Weights of a small GPT-style language model, trained from scratch on English Wikipedia.
Size: MLP 1216 SwiGLU, vocabulary 32000.
Training: a variant of Muon for these matrices, 7435 steps.
Each number is 200 + 30 x the weight over its row's rms, rounded and kept within 0 to 999. Layers, rows and columns count from 0. The size before them is the row's rms in percent of the matrix's.

# layer 4 MLP up, 1216x448, rms 0.101, rows 321-337, columns 256-319
096,222,225,211,182,240,193,232,243,232,147,148,164,218,217,183,190,201,188,215,200,156,188,235,251,225,165,166,241,195,180,179,216,237,253,166,203,141,171,180,214,212,217,207,165,190,181,233,198,181,215,175,255,173,223,235,170,199,170,228,232,199,246,230,192
094,195,209,187,201,181,177,209,227,210,266,188,184,202,233,217,156,166,167,185,222,191,246,183,202,219,224,194,191,125,286,240,204,225,205,196,162,199,221,177,192,225,186,184,223,185,178,161,203,214,265,239,226,218,147,234,155,174,197,209,199,169,178,253,180
107,226,206,221,197,208,242,192,217,180,188,190,169,225,180,245,235,194,258,177,279,261,196,211,179,264,227,176,137,236,219,278,183,215,151,238,225,227,179,172,216,186,205,186,194,217,235,220,109,189,173,151,182,216,192,190,170,201,147,186,192,187,197,176,168
104,179,223,174,213,175,220,201,188,237,221,173,246,143,240,194,182,232,189,189,220,179,164,178,239,222,224,189,172,154,187,230,170,186,196,185,174,198,242,197,215,241,189,190,173,179,186,237,214,182,209,153,182,161,189,170,208,221,193,182,202,214,220,237,164
098,193,243,189,197,195,154,228,157,208,164,213,191,234,230,211,174,156,178,177,225,236,196,188,213,253,183,194,164,190,189,231,206,200,212,184,171,239,202,168,185,249,183,201,171,219,135,216,176,192,209,193,237,228,153,265,229,166,201,194,143,155,235,261,158
102,140,232,167,167,189,208,222,237,237,197,204,229,169,211,154,171,227,250,172,226,200,205,153,263,189,171,224,170,190,211,204,156,211,242,195,210,135,172,196,218,177,216,189,183,160,202,221,192,182,168,206,216,189,211,220,173,254,253,146,222,234,168,185,206
095,185,227,223,166,208,195,212,184,208,225,200,222,217,183,202,206,145,201,172,196,236,154,192,214,175,184,235,200,177,244,192,221,193,205,183,219,166,194,193,237,193,165,165,170,184,210,194,227,192,165,211,204,179,212,200,181,176,185,217,198,200,196,186,169
097,185,214,194,155,193,221,216,201,201,160,160,207,257,175,159,223,241,213,218,224,235,245,147,221,238,164,226,195,225,171,203,223,217,221,155,153,164,171,269,217,151,202,201,144,190,209,199,215,200,145,239,161,255,204,262,220,150,237,161,151,217,193,202,175
095,194,244,186,224,167,275,249,220,195,177,227,163,173,186,178,186,197,198,159,206,209,182,157,232,196,176,156,190,202,247,224,234,182,217,189,152,163,185,191,149,181,180,196,191,190,164,135,192,172,212,158,227,197,226,218,191,219,165,176,241,229,221,181,197
085,160,201,186,233,194,203,229,208,164,219,232,203,204,230,190,184,223,220,189,215,229,225,174,209,208,218,209,207,201,153,241,227,225,183,246,260,176,203,180,265,154,200,201,199,216,271,149,258,137,188,214,202,186,228,205,200,175,141,165,208,221,191,199,192
115,244,194,191,193,169,239,205,198,198,225,215,204,211,172,205,222,255,212,168,212,198,173,174,175,171,193,227,216,149,210,233,152,183,187,176,200,228,224,237,211,214,211,197,191,152,180,176,176,225,245,225,259,251,246,221,204,197,217,212,197,221,180,198,153
097,208,200,194,221,164,243,182,175,191,175,170,159,138,210,192,185,249,245,220,163,226,141,195,178,220,179,208,222,142,216,207,158,206,246,173,232,171,238,255,173,183,169,194,204,187,211,171,164,158,207,237,182,232,186,200,235,164,228,199,219,220,218,262,180
096,198,195,174,193,186,192,166,225,215,223,230,163,201,156,176,196,230,204,194,210,196,262,163,222,219,201,234,249,232,142,171,192,244,203,164,145,233,187,179,180,202,239,179,163,174,235,194,130,224,219,136,201,157,196,231,197,213,243,188,206,202,186,164,170
098,218,184,198,198,228,196,138,234,227,182,196,228,249,198,194,184,224,162,189,234,197,214,223,183,218,199,192,156,223,176,170,256,205,181,210,252,172,202,160,182,229,186,178,174,201,159,221,234,227,201,184,247,173,178,127,173,214,195,206,222,188,177,152,222
104,189,222,141,182,245,224,225,187,207,204,181,177,192,205,152,175,172,196,173,186,177,217,238,194,185,211,208,215,182,178,185,195,178,214,205,167,179,182,157,239,157,217,182,192,196,260,183,218,224,238,176,179,196,164,209,244,203,187,216,185,170,225,189,181
096,166,247,197,153,283,172,204,257,237,166,199,188,259,202,194,212,157,209,191,190,161,157,204,188,172,190,194,195,199,155,202,229,204,172,187,209,187,167,176,205,194,213,200,236,183,161,174,209,174,135,230,152,134,141,215,191,215,195,139,169,248,218,186,195
100,171,193,282,186,184,199,149,249,179,205,186,234,269,205,217,180,175,164,201,180,177,198,242,215,134,211,127,244,128,226,228,218,218,187,224,169,150,189,227,177,176,181,215,214,183,175,213,209,210,200,220,220,215,158,210,180,217,192,175,232,168,156,209,188
# layer 4 MLP down (transposed), 1216x448, rms 0.191, rows 321-337, columns 256-319
099,210,196,225,211,168,218,182,241,246,195,166,191,156,241,245,221,267,228,191,193,193,181,175,220,242,211,202,175,186,235,152,223,264,209,179,228,192,218,154,209,197,225,190,164,258,282,172,184,176,207,231,238,185,177,236,198,204,201,200,218,238,224,262,177
095,184,178,207,229,174,214,181,164,211,207,195,237,227,256,171,208,242,192,230,235,135,199,128,236,168,195,165,176,150,207,217,237,221,141,232,247,200,148,196,177,191,226,216,237,159,189,238,215,255,232,249,212,189,238,221,197,197,155,178,181,165,169,144,238
106,201,210,215,194,207,224,196,220,222,218,169,191,229,215,263,244,173,210,173,258,175,254,181,218,226,215,173,151,229,233,206,156,226,147,208,210,228,193,169,195,180,183,200,176,173,208,232,144,207,199,172,169,213,142,233,149,175,177,225,176,190,195,178,198
106,194,217,165,205,164,161,206,253,175,276,151,249,112,211,187,207,184,237,246,208,202,184,181,259,232,264,171,203,171,182,190,173,208,178,220,166,256,248,213,216,210,190,162,182,237,133,271,208,244,198,166,212,204,155,179,241,252,253,236,192,176,156,209,166
097,130,160,253,203,221,202,235,141,162,182,166,219,191,248,167,247,209,233,144,183,224,148,178,188,201,170,164,260,233,208,200,174,168,124,140,165,237,216,203,186,235,199,173,199,214,159,219,189,182,225,203,211,238,163,249,236,165,169,190,185,238,205,225,183
102,162,199,253,189,207,201,169,199,217,215,202,187,213,181,170,131,201,250,213,177,156,175,204,174,206,217,228,192,236,163,166,202,207,148,144,168,148,125,193,226,189,259,209,154,229,244,224,222,160,181,202,179,228,207,167,210,228,175,209,218,199,169,257,181
098,197,185,228,240,201,273,234,216,199,205,195,173,233,244,157,192,218,224,195,231,166,146,216,173,165,192,160,228,227,189,219,188,216,195,206,249,230,183,162,207,169,221,183,217,179,192,223,154,186,166,219,249,170,174,206,223,249,188,186,211,240,217,183,183
098,235,188,221,161,158,139,188,169,182,193,270,163,236,260,246,200,182,119,187,216,213,215,255,209,187,177,242,245,234,191,248,227,143,185,220,181,208,215,191,211,224,201,192,132,254,178,225,163,171,223,172,147,225,200,229,182,195,222,139,182,181,178,191,185
101,228,160,231,256,204,243,256,281,187,256,168,183,171,270,160,259,185,138,215,210,229,207,204,157,203,202,212,262,214,235,220,172,129,203,212,231,263,202,179,181,234,191,225,164,240,178,168,210,194,254,221,202,179,218,192,174,204,207,180,189,221,204,172,194
096,227,219,265,206,212,120,134,203,241,181,213,225,222,206,226,225,149,209,231,222,202,291,206,220,134,208,194,203,252,191,215,185,199,188,199,159,210,189,248,166,182,209,231,202,213,156,188,160,220,232,245,125,188,187,207,196,192,216,216,225,148,182,218,162
107,243,212,240,164,107,206,185,165,233,194,190,194,180,170,196,250,281,246,167,178,217,150,185,190,195,202,172,223,198,166,200,189,146,179,209,189,199,213,204,166,269,255,171,196,193,167,160,160,201,195,202,238,190,222,240,217,233,167,206,191,224,179,204,269
093,177,245,164,189,203,216,192,207,154,191,253,221,189,254,171,204,193,148,212,206,194,192,172,186,221,196,157,178,190,194,236,272,201,145,228,165,191,238,196,212,194,174,181,199,186,258,175,180,197,170,169,206,244,271,177,254,255,207,221,229,169,241,231,196
096,226,201,246,167,197,124,209,208,194,160,207,212,206,196,184,153,271,181,236,224,205,218,179,183,240,213,217,226,227,213,237,191,175,188,218,206,218,244,192,181,163,153,235,170,195,204,169,153,190,178,217,246,188,208,231,128,233,250,211,210,168,223,213,175
099,200,256,205,161,137,251,238,228,213,168,182,195,158,187,177,215,226,130,180,185,154,183,178,166,168,249,236,128,169,186,211,186,220,174,220,208,195,187,231,254,174,178,225,235,263,230,189,196,221,242,188,213,240,254,150,202,218,196,242,165,234,206,196,223
098,227,195,194,185,184,327,297,210,173,241,166,241,199,222,204,219,160,186,211,183,178,156,198,205,200,187,159,181,220,189,267,188,198,165,191,193,208,217,153,168,186,254,167,175,199,203,193,230,189,180,214,253,223,164,195,226,178,197,284,168,140,197,196,186
097,237,215,223,180,182,183,157,262,175,218,221,202,251,184,210,189,199,176,203,256,167,228,252,220,192,239,203,242,193,202,238,215,199,247,192,187,278,229,187,212,210,234,207,138,166,196,204,163,232,236,197,181,242,234,229,190,245,185,225,175,256,182,177,179
099,182,184,233,185,214,160,191,197,198,202,228,184,212,205,188,210,217,200,142,244,247,191,194,201,226,166,198,255,197,264,199,243,179,188,199,237,200,183,189,217,212,187,188,201,173,166,255,219,235,214,196,188,133,197,206,212,164,136,182,185,202,219,215,179
# layer 4 MLP gate, 1216x448, rms 0.0986, rows 322-338, columns 256-319
095,198,198,223,154,198,182,246,190,216,167,172,182,151,198,182,193,163,192,164,148,237,197,226,164,213,235,227,179,257,245,229,227,150,222,199,207,168,199,232,250,193,289,276,153,202,223,234,180,160,185,154,195,204,235,228,209,166,218,235,222,229,197,242,205
101,147,203,231,193,191,187,208,170,228,239,187,212,181,170,235,184,220,190,214,198,172,251,212,222,191,154,188,197,217,185,189,216,216,190,151,259,198,242,221,219,188,227,209,191,230,180,230,252,210,231,198,147,202,203,98,155,176,175,209,205,208,214,170,228
099,188,200,188,180,203,151,235,231,186,189,205,193,141,185,169,265,240,175,195,213,170,162,195,185,151,228,181,148,267,222,251,208,211,161,198,189,174,153,227,231,213,224,197,197,287,117,225,186,237,190,239,182,233,189,215,195,175,215,137,141,172,220,156,203
105,220,207,153,153,225,187,226,262,245,211,192,169,172,153,174,226,208,163,158,191,218,226,183,242,142,164,217,179,188,273,201,163,200,239,224,203,255,187,236,158,179,249,209,186,226,192,209,176,170,194,255,184,217,212,188,127,249,225,183,213,181,210,171,218
103,215,285,226,182,221,190,207,184,209,228,184,220,180,194,208,142,217,207,166,189,200,184,210,175,149,201,186,172,177,174,264,217,202,263,195,203,214,198,212,190,236,247,156,229,217,192,188,144,179,229,198,166,200,218,220,199,229,190,204,174,218,196,194,198
097,200,155,196,180,204,220,193,195,177,199,167,209,201,188,182,199,160,201,191,216,198,234,183,222,243,219,218,140,218,225,182,206,195,202,174,135,223,198,223,202,229,227,247,219,224,214,234,214,193,275,231,137,213,208,231,184,234,263,190,211,171,158,231,187
098,182,197,137,241,239,200,234,192,151,158,181,186,176,212,161,201,237,197,213,253,206,202,189,267,182,189,167,211,156,161,194,231,126,226,197,189,187,193,179,184,188,202,148,220,103,175,230,247,219,240,183,247,133,214,182,195,177,204,213,217,185,205,203,181
096,138,185,229,251,234,225,198,182,205,197,246,255,229,248,181,155,203,245,239,148,199,195,203,150,177,201,254,199,211,180,248,184,172,207,220,254,192,209,240,193,167,188,186,198,181,230,175,188,198,190,217,200,211,203,197,217,231,179,240,167,143,163,275,215
085,186,241,200,227,215,155,206,169,219,210,209,212,220,139,165,161,174,165,255,207,219,236,201,170,165,197,186,187,155,201,212,193,173,140,149,183,203,200,210,178,192,253,168,186,196,212,194,212,188,236,200,184,213,238,171,256,196,196,173,197,189,207,230,251
106,240,258,198,177,156,215,224,218,222,200,151,147,197,111,221,252,184,209,214,176,210,175,209,194,233,190,236,207,192,216,172,190,192,220,158,198,210,208,132,180,220,204,196,205,159,160,143,162,245,161,209,179,169,161,228,146,163,209,234,204,238,253,194,237
099,247,205,206,174,183,228,216,180,198,200,169,197,142,210,229,165,218,233,168,174,176,171,212,166,217,233,227,221,140,223,201,163,235,230,212,210,204,196,171,176,223,165,246,226,182,215,240,153,236,200,255,162,163,179,291,221,183,257,219,202,219,211,228,199
099,174,243,171,148,203,223,168,243,194,196,198,188,189,207,213,229,177,199,201,208,224,200,187,169,178,186,182,237,160,158,172,210,187,237,220,217,227,232,182,222,267,210,187,238,141,221,191,246,216,172,222,206,229,182,221,219,162,195,206,194,242,219,198,263
099,212,232,207,221,176,193,206,100,236,253,229,180,80,201,246,228,171,221,179,160,207,226,189,165,194,145,204,208,282,212,205,235,192,209,197,211,249,180,166,164,286,175,197,209,169,205,161,176,272,214,253,174,175,193,247,222,137,207,173,167,185,212,213,180
105,224,205,196,158,246,228,182,244,199,191,212,230,226,228,195,179,138,170,177,160,188,195,200,168,180,214,143,183,218,222,179,174,197,213,169,208,186,135,172,244,194,237,206,212,245,260,208,223,168,171,208,154,149,207,200,190,193,257,207,218,216,192,235,219
099,191,145,233,192,233,227,216,195,193,217,161,221,175,246,210,174,234,213,224,228,155,203,190,240,173,177,188,171,216,206,213,201,158,235,189,206,207,184,215,155,259,252,202,257,181,212,217,156,240,232,215,168,223,182,196,170,219,210,162,150,187,231,201,181
096,207,226,247,197,125,153,188,223,228,161,192,217,218,165,236,237,173,162,212,224,193,179,282,197,184,227,222,216,225,203,170,206,216,230,230,220,204,213,268,204,183,183,206,181,141,173,213,202,185,154,183,192,192,199,206,190,191,202,254,215,206,251,189,176
097,190,176,166,231,160,159,195,213,185,181,216,193,220,175,218,178,206,167,235,256,175,135,187,173,224,193,178,216,219,221,199,179,136,197,187,231,215,200,239,244,198,215,146,203,191,213,230,232,206,227,210,211,134,207,186,183,210,221,231,205,215,183,223,154